Part of a small language model's weights: 16 layers.
Each number is 500 + 25 x the weight over its row's rms, rounded and kept within 0 to 999. Layers, rows and columns count from 0. Numbers have three digits each. The size before them is the row's rms in percent of the matrix's.

# layer 11 attention query, 256x256, rms 0.104, rows 219-240, columns 192-255
113:512482496526527484489458494496500504489453491465493483551491518511455485528516546523524483487491465525523506489572469509488507532545487512467505484499493497488499516525466516530481509516451437
112:507544515539480510504509543489518484480485497503498485476489527505498466447496532468504488492468501438506504457447525552512506482562517483476477503478514520492514471469480490491529471504498537
116:476509488505473502487495547514494476534512504507484452508492528488509527499516443551511526497470451478503504498488507461518495490463437493492530500459486506485447491500531510508494460475507502
115:510510504478527512509492509488477484506537504534535538521531477483435475544494510483473488517535461541513519491480487531477503507478499544482528510513467506522485452486550523495466497536534469
109:510499458512482498454525485492517455447508512491500538447512537533505501505513475458509474468480499556494479518526570468528525494507531493529450472511502471521504478468471552497508492520505483
109:483476493543444487515522512482516506479489512498508483502472547510490517530478493497476460514515548504508482525478561480522500503518499464510504464509501475495519529538535478466521500500483534
115:550460477513511534531501423488535535507487539471506515511504547494514519468511480404561482507526505525503551523495502504536503449483484519512522474516477518480468514495497490509526451465516506
116:481508518491577536545508497480520494586516489482513505561489492516507500489483477544476485515510492495499472491499482543496526553475531502490497432502505478521516519483531465486526497494479554
111:507471528496458517491519470502502521529446492506510485451486477454466516480516503513521503529469491479475476514523503505520475503491513481518510517541497502503532516503503526509516509535516502
112:469525444498510494460504498520512550502495481515527473487511495490481512503497512533521544493487466477481507514499529516468489486505491517463551458492538523469526511522467529480463543506480488
117:476541507504481504506524487512515528537498500525481503504525497537527517504484464485534512503445469498509463493508542523502542524525525483533510511455509490511513475478460584500563515521509518
111:531506467488484507501528517499446480476476495486475494475510491506467511426481485486499512492473481521553545504460456462488514524511535498530499489519493515513469513521494529502496517470487440
110:517484476540481520504502530477515480503500494483502461522510517514483520475517518521475525470524501466459433503499510481473492495547504473547469472508504530499527499547533509522510489512497534
116:471490486510491530509494488513459466498490464467522498530512532501478522483475480461496543482556539480509462533513497537526499508463473486507517520555514514447485490481497507486474512482503449
112:473482531498512529508534508502521493508480532486479503518506491508476517543495509493528443506485484499513498514499468474506501525499492513468497534512546505507499555486499519472513502492484502
107:488507495465518526493481491523470553488497556482541499514495465522505536510485492566492476502524538494505524509481508517496534521506485508494473496543522542523533497522532502488531486522503500
115:512523534509536545521455467499482525510483471501527515492534478518499507495493518457517486469494511515505491530474524431503552429501513516488514521490512478507497538494503487511523506519483530
110:465466496484532483524447466490487478484494477507489502509471462456509522484476511483473497506466515494435495530509525479518492516488499520482546532502562520528528534489502513489498502502511513
118:491520489546548484489544556501506502466482514486490504490540480527451473490517502450489505476492452478479506509495514511473499447504495490530553520498554507475515472464533512473552470489514453
111:468453517496550514529492492504484523504532526521484513494498466515510490525509527483487508461507513529508536479570506514503522526488500496511495480454459561523458509517512528487533455439484532
111:473473462475506520505485522436444507469484520479461478522482482504502477480465521505509520502503508523513494456477491505486482516492526494525491540515513522511498493495539506514457542542500492
109:507440480496470517493509508492527475485537491476502534529512486506507470454474548487489512486555478516471503514535521511511512500475479522498517470478513475520513466534520464437463487510491479
# layer 11 attention key, 256x256, rms 0.104, rows 219-239, columns 192-255
115:492532509469500516508484501480528488455509481506441506472527504530501500478504486504506527484524519480515500494486518520530523459502431502474535515532528509515522542519533483543500527521509481
112:515520461500549483479451490490492475478489496502480520546530513503462449473506506468499548503491526472506539463478498500501517501520526516470480515463499526537495473498485495531535498505500452
116:522460517510503524450526503452476476503528459517498509490488540491492489515539509509536486520481515500498505513494570510473524453490473491507481520504516542490479515529502485511490514506509495
114:469530462494504507517509486465518493504502490490515521467507497467485490544542519463499509536464473484497496527500509542483519479535486581525484494506513469521519524465505480491495509534499498
110:522501495506520467516502498502511495474506524474494528496512511503462527530474464508522471479487481523522506521475475476510506522495435510507500544472477533545466471414485514499477556512475493
114:504504470503482506529521511484479532457487474534508469539512486511514524489493503487505537536500502512485489513485510492514559554462514473559471496486528482477528513483515483504523530479477518
115:515541484503468549467498516521481499522519502464520476425514476477473541492521546475490493459479482495515488505468443503542519474492465507462496459447500502483484468507494491502530501483503521
118:536536538477494502493548503479509430502521467538511474471474486519481468548446483462481497476481519480482492501525507484533531547492543494490479479495489503455473492510522442516507541513506523
120:487471555484512462492504479554518502499459500518505469473531504510459471492551486524505490513487543508526524531505493495522493530529482508503516522504492503534515489477542488498517503573500472
117:503502468488503484493496505516508510498499509534496531464554492504483449504496489485516480516504470496491503545543532456499462472466522517486559477482495477520456513502524569518501534478509494
113:482493518514502485522482478556507474487487527535481468488470526487565500537499500497483491467481508548511464487499522496524556524505509484490497501491439475508517465477540529512488526487501507
115:509472520480473482494523477529472490481524510452502545503532522515473508460456472488495520494488501497476504461488471480445480487535514505522457511507533516501477486475510473495548500532484442
111:462512470509539535483528496454493517519506467483470497498532479506451530474510473504507509468536542499460489492475488467523511475508520496524534491521464506530502460503501497511460488476478533
121:480529508463499537487448512472534477474484468443492468526492478513496473466507503444502549524499525559469488474523495530487485493513517511510522518507496511509487496472477508488474505452523507
114:475518501456536517500545492458534535537503491476486482509506518501517539497482481539542494493465503456491529508507501530463502506493464474444481473538512454505558473481440521475486557501504493
112:505516519482514519509498478504493476522490479512505506504481524492563486460489517499475491511516512490504501500506515488487524521572489467480541495522426536500452474478452523481560499489459510
115:528504555457513489491480478484503473492486491523512506509515535489468489522469494516464568544457535477537487484499510507509525471471502502465521475493461473521493481523467518447474522507493490
112:463458515481533498544539510506522492490498489487542515490453494501495492529503500503539512500481500497500458515502497488501504494512546478477521466477462511524548510523510512492491538565511493
112:459549501522490508495515523504475473477500471497500493502481496484481525493491518441486530511527482471507573514484507501510495504482498495507527426484489523505532447487521506515509476498540525
113:525443501498487501494485486537496476455538499558507551487501532499536480494491503496515472498485492456457501517472544482469515464491525509546493489510492486520525485510558512516536507499515524
111:504447499538532489523534507482469533490511521470482490471465484481537467466465475479510514490543506513481469511506501520517508504476457481523540473544543503500514509510500490497500518521493510